From a checkpoint of a small transformer trained on Wikipedia: 4 heads of 32 (1 for keys and values), vocabulary 7941.
Each number is 200 + 20 x the weight over its row's rms, rounded and kept within 0 to 999. Layers, rows and columns count from 0. The size before them is the row's rms in percent of the matrix's.

# o: layer 2 attention output (transposed), 128x96, rms 0.663, rows 63,95,127, columns 0-95
# gate: layer 2 MLP gate, 256x96, rms 0.448, rows 0-9, columns 0-95
# up: layer 2 MLP up, 256x96, rms 0.491, rows 0-9, columns 0-95
# down: layer 2 MLP down (transposed), 256x96, rms 0.172, rows 0-9, columns 0-95
o63,098,194,170,244,179,171,201,189,186,190,228,171,216,179,219,194,219,166,157,188,191,224,174,225,210,203,197,212,220,261,191,229,199,203,206,207,202,205,163,173,178,202,185,185,209,212,195,169,170,209,202,193,230,218,207,189,170,187,214,182,205,165,187,169,200,227,183,217,209,225,200,199,172,228,197,234,216,190,226,207,189,191,183,211,204,209,197,189,246,199,194,202,213,223,204,212,198
o95,078,201,220,216,228,264,188,178,214,231,194,221,184,203,244,167,192,223,244,188,211,146,193,185,216,197,194,201,213,183,210,176,203,191,179,195,182,184,180,223,210,215,209,209,219,190,188,209,263,170,187,225,169,200,200,207,211,197,200,183,177,210,191,209,223,185,210,179,183,206,201,211,224,184,190,180,185,198,179,193,227,191,193,179,186,191,187,170,186,181,198,190,180,209,176,195,220
o127,086,200,218,167,191,173,193,210,169,184,186,196,217,229,159,209,225,200,185,217,183,219,207,194,171,183,205,210,175,172,200,183,205,206,212,224,184,179,241,183,205,163,209,197,191,182,206,220,206,171,228,179,222,199,197,216,216,197,160,233,228,201,210,186,209,202,201,229,197,176,188,169,193,200,217,171,181,180,198,203,171,201,211,223,210,188,203,219,180,270,199,218,170,194,222,216,181
gate0,108,165,242,190,219,188,225,197,218,194,223,191,221,200,228,193,191,217,211,248,168,212,194,224,195,211,203,222,193,185,203,141,221,231,197,206,207,212,217,183,217,197,204,172,200,205,223,211,220,233,219,197,168,223,186,211,150,214,203,207,199,180,194,187,211,196,216,190,192,206,202,177,217,189,155,192,197,230,170,210,221,188,210,258,219,218,192,213,188,192,172,196,203,207,189,196,213
up0,098,215,215,192,197,212,213,185,171,199,175,192,217,197,187,220,207,188,221,235,204,216,179,190,230,266,220,199,196,208,181,166,197,187,212,191,203,236,207,174,222,194,191,182,216,197,213,211,204,193,196,236,243,202,186,160,186,180,211,173,222,219,168,187,201,200,185,202,191,182,231,197,187,203,222,174,173,177,207,222,198,187,209,133,193,189,198,217,194,188,214,196,242,219,188,207,201
down0,086,201,181,201,207,188,193,200,233,201,192,170,193,209,215,204,178,187,174,167,175,252,188,196,189,191,217,177,202,180,234,200,172,205,203,213,179,197,202,193,212,203,184,225,225,181,184,213,203,220,167,185,207,194,139,206,180,214,209,190,170,157,178,194,230,205,221,225,210,178,198,192,211,197,177,172,237,225,181,165,185,246,211,211,200,187,208,202,162,189,176,185,216,203,200,215,202
gate1,096,205,187,190,224,213,183,213,193,206,186,213,227,215,197,193,206,214,248,188,178,172,208,179,217,206,179,213,206,177,192,209,198,221,172,192,204,198,156,188,195,211,214,213,199,196,182,189,192,173,184,227,223,217,223,241,190,182,228,216,174,207,210,205,205,155,172,226,184,216,195,217,186,187,162,204,203,217,184,164,202,169,236,203,197,198,199,179,210,190,240,197,209,134,222,216,199
up1,105,192,232,189,206,189,237,204,232,215,167,202,202,215,193,215,189,199,205,168,196,209,186,231,162,197,188,211,191,212,203,177,183,185,167,170,200,207,195,183,208,197,170,227,173,156,207,203,201,215,136,200,209,179,182,237,188,196,182,197,196,214,213,194,211,209,220,210,223,219,198,186,184,192,234,162,177,208,218,204,245,204,202,234,242,198,209,199,188,216,215,191,211,190,178,187,170
down1,103,194,176,207,203,186,198,174,193,201,247,207,191,221,199,214,164,216,183,228,190,153,197,207,195,188,241,215,195,177,216,197,191,167,194,209,232,187,244,173,214,196,229,179,226,236,211,218,201,192,241,189,186,182,216,170,216,227,163,179,192,184,212,200,204,204,196,183,208,188,214,196,221,179,231,207,228,182,198,197,187,208,196,171,176,195,176,201,208,236,193,176,182,223,213,212,231
gate2,108,234,232,207,188,172,180,173,187,224,207,187,267,171,186,211,180,208,172,164,201,195,182,204,193,196,182,242,225,183,208,194,190,235,177,214,189,183,204,227,183,174,209,198,184,199,184,243,191,177,187,197,204,207,195,175,181,203,218,208,219,186,195,192,170,170,202,181,233,174,201,230,181,218,197,217,216,208,187,181,196,182,204,209,203,231,202,188,217,153,175,197,180,212,199,204,200
up2,097,194,197,220,230,192,178,213,162,181,176,162,207,190,185,206,176,228,185,184,210,209,218,174,217,201,186,176,181,205,174,207,197,203,199,198,214,177,196,202,186,191,187,192,207,198,148,241,190,220,193,211,178,192,152,206,196,190,197,237,146,174,194,185,181,224,191,201,224,211,187,205,236,221,205,212,216,209,236,205,242,204,200,173,172,196,240,204,206,206,193,184,201,171,189,175,198
down2,100,206,195,201,235,202,218,173,206,237,229,209,205,204,208,211,171,171,205,201,202,197,198,190,206,220,201,231,220,201,203,192,205,170,171,206,197,238,205,198,212,199,212,195,220,178,235,159,217,216,203,245,206,243,205,169,186,171,179,171,220,197,206,215,185,206,203,209,176,218,210,201,190,159,195,224,209,211,155,210,206,203,222,225,225,194,152,220,223,206,191,197,223,232,210,213,228
gate3,100,187,162,210,192,221,205,199,233,200,205,213,222,216,200,203,200,178,196,215,174,185,163,226,203,182,207,201,208,188,173,205,192,209,198,202,215,201,187,178,192,246,190,244,196,200,218,223,226,203,219,172,246,199,207,209,179,201,206,207,200,164,171,220,190,169,190,233,193,224,233,196,197,193,207,233,179,228,198,171,164,213,180,226,189,159,195,198,213,200,181,176,232,161,193,205,224
up3,098,209,199,212,218,187,195,192,169,191,192,196,222,220,193,217,218,225,167,207,175,218,181,205,228,195,189,173,234,195,192,159,216,201,200,218,187,214,182,219,218,172,208,213,192,235,197,209,167,255,173,214,187,205,180,174,203,225,201,218,199,219,203,220,180,199,191,189,177,164,166,226,207,240,188,161,219,183,238,209,203,198,196,202,164,222,196,192,223,172,211,216,184,230,193,194,185
down3,104,219,220,178,218,223,176,236,187,202,219,188,155,199,214,183,196,204,214,206,198,194,210,191,186,198,209,212,225,187,220,211,213,206,183,218,205,158,218,198,194,171,200,198,153,201,182,221,234,162,192,218,209,202,200,242,187,191,211,155,201,194,187,195,170,226,225,192,224,197,212,226,191,230,210,212,211,225,202,183,173,159,238,190,182,193,203,227,211,197,193,190,214,181,251,204,216
gate4,101,207,178,226,217,201,187,211,223,212,192,212,210,207,179,178,185,216,208,209,188,197,207,204,188,198,191,221,199,216,221,219,173,183,160,161,208,199,181,223,164,240,179,221,213,208,223,192,191,196,190,236,200,200,185,176,170,170,195,199,209,159,206,177,206,173,205,223,193,201,216,207,205,166,190,192,198,252,159,196,196,180,197,200,210,180,208,213,186,162,179,239,189,144,196,185,219
up4,096,194,190,219,185,183,215,214,226,215,226,191,220,209,185,179,160,214,230,177,189,189,199,223,177,200,218,227,218,184,225,207,196,228,198,195,246,195,191,221,171,196,198,192,222,226,220,179,176,214,224,242,200,190,198,194,200,154,217,182,234,187,177,176,202,183,202,184,196,204,210,229,206,183,203,152,171,220,177,217,225,205,205,183,185,211,228,205,200,170,191,218,193,180,210,154,181
down4,105,182,178,222,229,194,195,208,171,184,162,191,213,209,198,219,225,192,201,224,190,192,220,193,199,176,179,225,175,231,202,202,213,161,180,170,195,212,220,216,219,206,192,194,226,202,196,204,161,211,186,223,217,202,206,158,153,196,186,188,224,225,223,219,200,188,195,237,177,202,233,173,207,180,224,198,183,235,186,202,180,178,179,223,182,224,185,197,201,171,210,244,172,213,199,203,212
gate5,116,213,204,182,210,253,191,199,174,241,183,189,177,207,190,211,213,196,162,192,199,200,184,176,168,192,205,208,257,196,184,179,227,176,184,189,179,220,194,208,170,184,190,199,168,233,229,203,179,172,181,213,224,188,186,194,197,184,234,195,211,199,187,202,171,199,165,199,167,210,200,184,163,214,189,207,202,195,177,201,154,219,213,192,213,222,176,209,192,184,207,192,193,193,203,220,160
up5,094,185,215,173,190,199,200,200,204,230,215,193,176,191,185,211,218,218,198,212,207,192,213,233,152,202,207,191,220,228,216,189,197,212,186,247,195,182,168,205,191,173,184,182,203,198,189,220,177,208,218,179,215,152,220,202,237,220,221,194,207,227,168,222,195,217,170,205,225,228,212,179,206,222,184,204,235,212,183,225,201,203,194,201,210,209,190,204,203,203,178,249,185,189,221,225,256
down5,091,189,207,236,207,208,201,218,189,203,180,215,193,176,244,193,189,163,207,216,237,247,192,178,176,231,231,172,199,213,195,193,239,193,189,187,200,201,201,205,179,189,187,199,208,220,205,178,181,191,177,204,200,191,173,200,175,174,237,209,162,210,181,215,231,223,176,204,157,216,200,220,188,182,205,204,170,162,173,207,205,193,217,226,213,236,205,192,209,203,224,198,215,201,214,167,178
gate6,115,183,217,167,224,190,227,216,198,210,195,196,214,202,186,210,206,200,183,199,165,214,193,194,184,196,193,176,239,245,184,224,194,188,159,180,186,189,219,187,177,215,223,186,176,214,217,188,176,204,210,202,173,176,177,196,177,185,211,196,215,223,182,166,186,177,218,196,204,199,222,207,190,233,189,193,192,185,206,214,217,257,153,165,218,181,175,186,208,174,197,168,222,187,188,233,214
up6,100,215,206,158,199,206,148,226,184,199,223,190,211,179,180,223,192,181,223,212,173,177,189,186,217,232,204,219,200,232,229,204,244,188,204,211,191,220,197,194,187,210,216,194,197,178,190,223,211,192,191,188,188,240,168,213,218,208,203,168,192,169,172,217,214,190,202,190,228,182,209,172,184,258,201,185,195,214,205,186,203,204,198,183,227,170,182,169,183,203,193,187,194,177,237,196,227
down6,096,162,216,213,204,217,245,203,211,172,203,193,168,206,212,190,206,213,176,172,236,209,217,193,188,192,165,164,180,186,166,226,209,250,163,187,198,193,214,198,212,223,210,171,205,220,220,197,201,209,175,178,204,177,216,216,176,154,191,218,220,196,188,156,219,181,204,213,211,198,210,206,217,186,177,207,221,172,207,212,195,201,231,227,192,198,187,212,220,196,200,192,178,208,163,200,171
gate7,117,200,188,176,211,169,225,184,205,200,212,185,186,170,228,148,231,200,187,191,177,164,229,188,198,198,216,212,222,196,218,145,207,219,199,188,185,194,195,196,210,188,157,188,192,209,241,197,200,178,189,220,208,198,198,204,225,199,212,182,206,145,212,203,176,215,204,212,237,223,202,170,220,215,189,240,231,188,215,183,213,177,191,241,186,180,191,212,207,207,199,191,203,188,170,196,194
up7,093,197,183,216,202,255,195,192,206,219,211,188,192,211,215,224,170,184,228,212,180,201,205,191,167,213,193,206,203,215,198,234,170,184,187,249,180,183,239,189,208,215,204,246,205,193,184,204,185,216,201,212,201,211,188,185,176,196,194,207,207,209,186,212,187,183,209,178,196,174,194,230,175,208,260,208,192,202,198,198,200,229,188,175,216,166,203,217,156,188,237,209,209,211,208,151,194
down7,089,193,234,162,186,206,171,205,182,182,193,193,202,178,172,211,227,198,202,207,205,207,209,192,254,232,217,213,194,179,201,189,227,203,195,164,199,195,203,227,190,241,230,209,179,214,188,188,238,196,203,184,170,189,228,244,189,193,182,199,205,216,222,191,200,189,200,222,186,226,205,248,226,203,154,169,204,224,196,177,171,178,201,185,201,199,228,184,223,202,184,198,216,201,175,207,185
gate8,110,212,171,194,211,225,206,193,213,193,195,172,206,195,254,206,226,190,169,207,213,234,188,199,220,184,198,238,182,186,179,206,210,195,201,200,177,216,231,234,197,238,198,197,179,224,169,245,193,227,198,194,188,161,205,194,167,201,185,233,209,207,187,216,198,197,207,199,164,202,191,206,197,160,193,196,185,222,196,177,167,197,191,175,189,173,156,219,225,197,224,197,235,201,216,194,190
up8,099,190,210,189,203,226,197,207,170,185,198,181,219,187,208,183,205,180,191,208,209,181,212,214,176,181,190,232,193,177,208,201,208,184,220,213,228,174,208,203,216,225,182,197,208,239,199,218,166,201,208,197,212,181,220,221,188,220,212,197,205,203,201,207,210,195,160,201,207,223,205,261,172,177,221,185,199,217,159,232,163,209,157,202,184,216,197,212,218,191,173,239,186,251,203,241,209
down8,095,221,186,196,247,218,234,186,207,226,206,214,213,236,226,195,194,227,185,206,189,218,202,159,166,181,193,201,196,195,198,202,196,215,213,169,185,228,211,182,224,177,185,189,188,173,210,221,209,231,182,218,179,189,209,194,207,177,163,230,186,209,168,188,227,212,218,206,185,189,204,184,223,211,174,200,188,167,201,175,246,171,222,216,190,176,163,166,189,187,208,205,194,206,207,197,164
gate9,105,194,202,192,196,193,184,204,212,207,214,194,199,178,234,188,194,192,190,217,217,211,204,205,208,159,178,209,218,181,218,222,195,183,232,215,156,182,182,206,241,243,196,217,217,193,185,218,180,195,177,246,195,171,211,225,186,220,215,178,186,203,213,204,237,177,159,225,194,151,250,180,202,190,207,232,213,199,200,194,184,201,183,183,178,188,201,209,208,202,177,158,189,177,212,181,209
up9,094,185,198,222,192,204,212,221,228,190,174,238,180,205,206,190,164,205,164,215,208,194,174,185,206,155,219,186,213,222,214,163,165,179,188,190,221,207,247,202,224,225,179,234,203,212,199,183,204,187,183,179,188,165,211,196,162,176,210,201,191,219,226,211,219,214,169,201,199,194,196,209,207,232,200,165,187,216,216,196,214,204,220,205,173,209,214,190,166,225,235,185,172,213,215,209,182
down9,095,217,218,201,222,201,207,173,199,223,209,190,191,230,171,193,180,203,193,175,217,136,229,178,189,194,166,214,180,193,162,237,199,202,231,199,181,214,226,198,198,210,188,161,193,212,217,165,181,205,180,229,212,211,225,236,208,209,203,235,217,237,207,183,199,195,195,185,205,219,191,195,220,185,161,217,204,177,228,185,213,196,188,218,233,213,198,193,195,192,224,227,198,235,196,197,216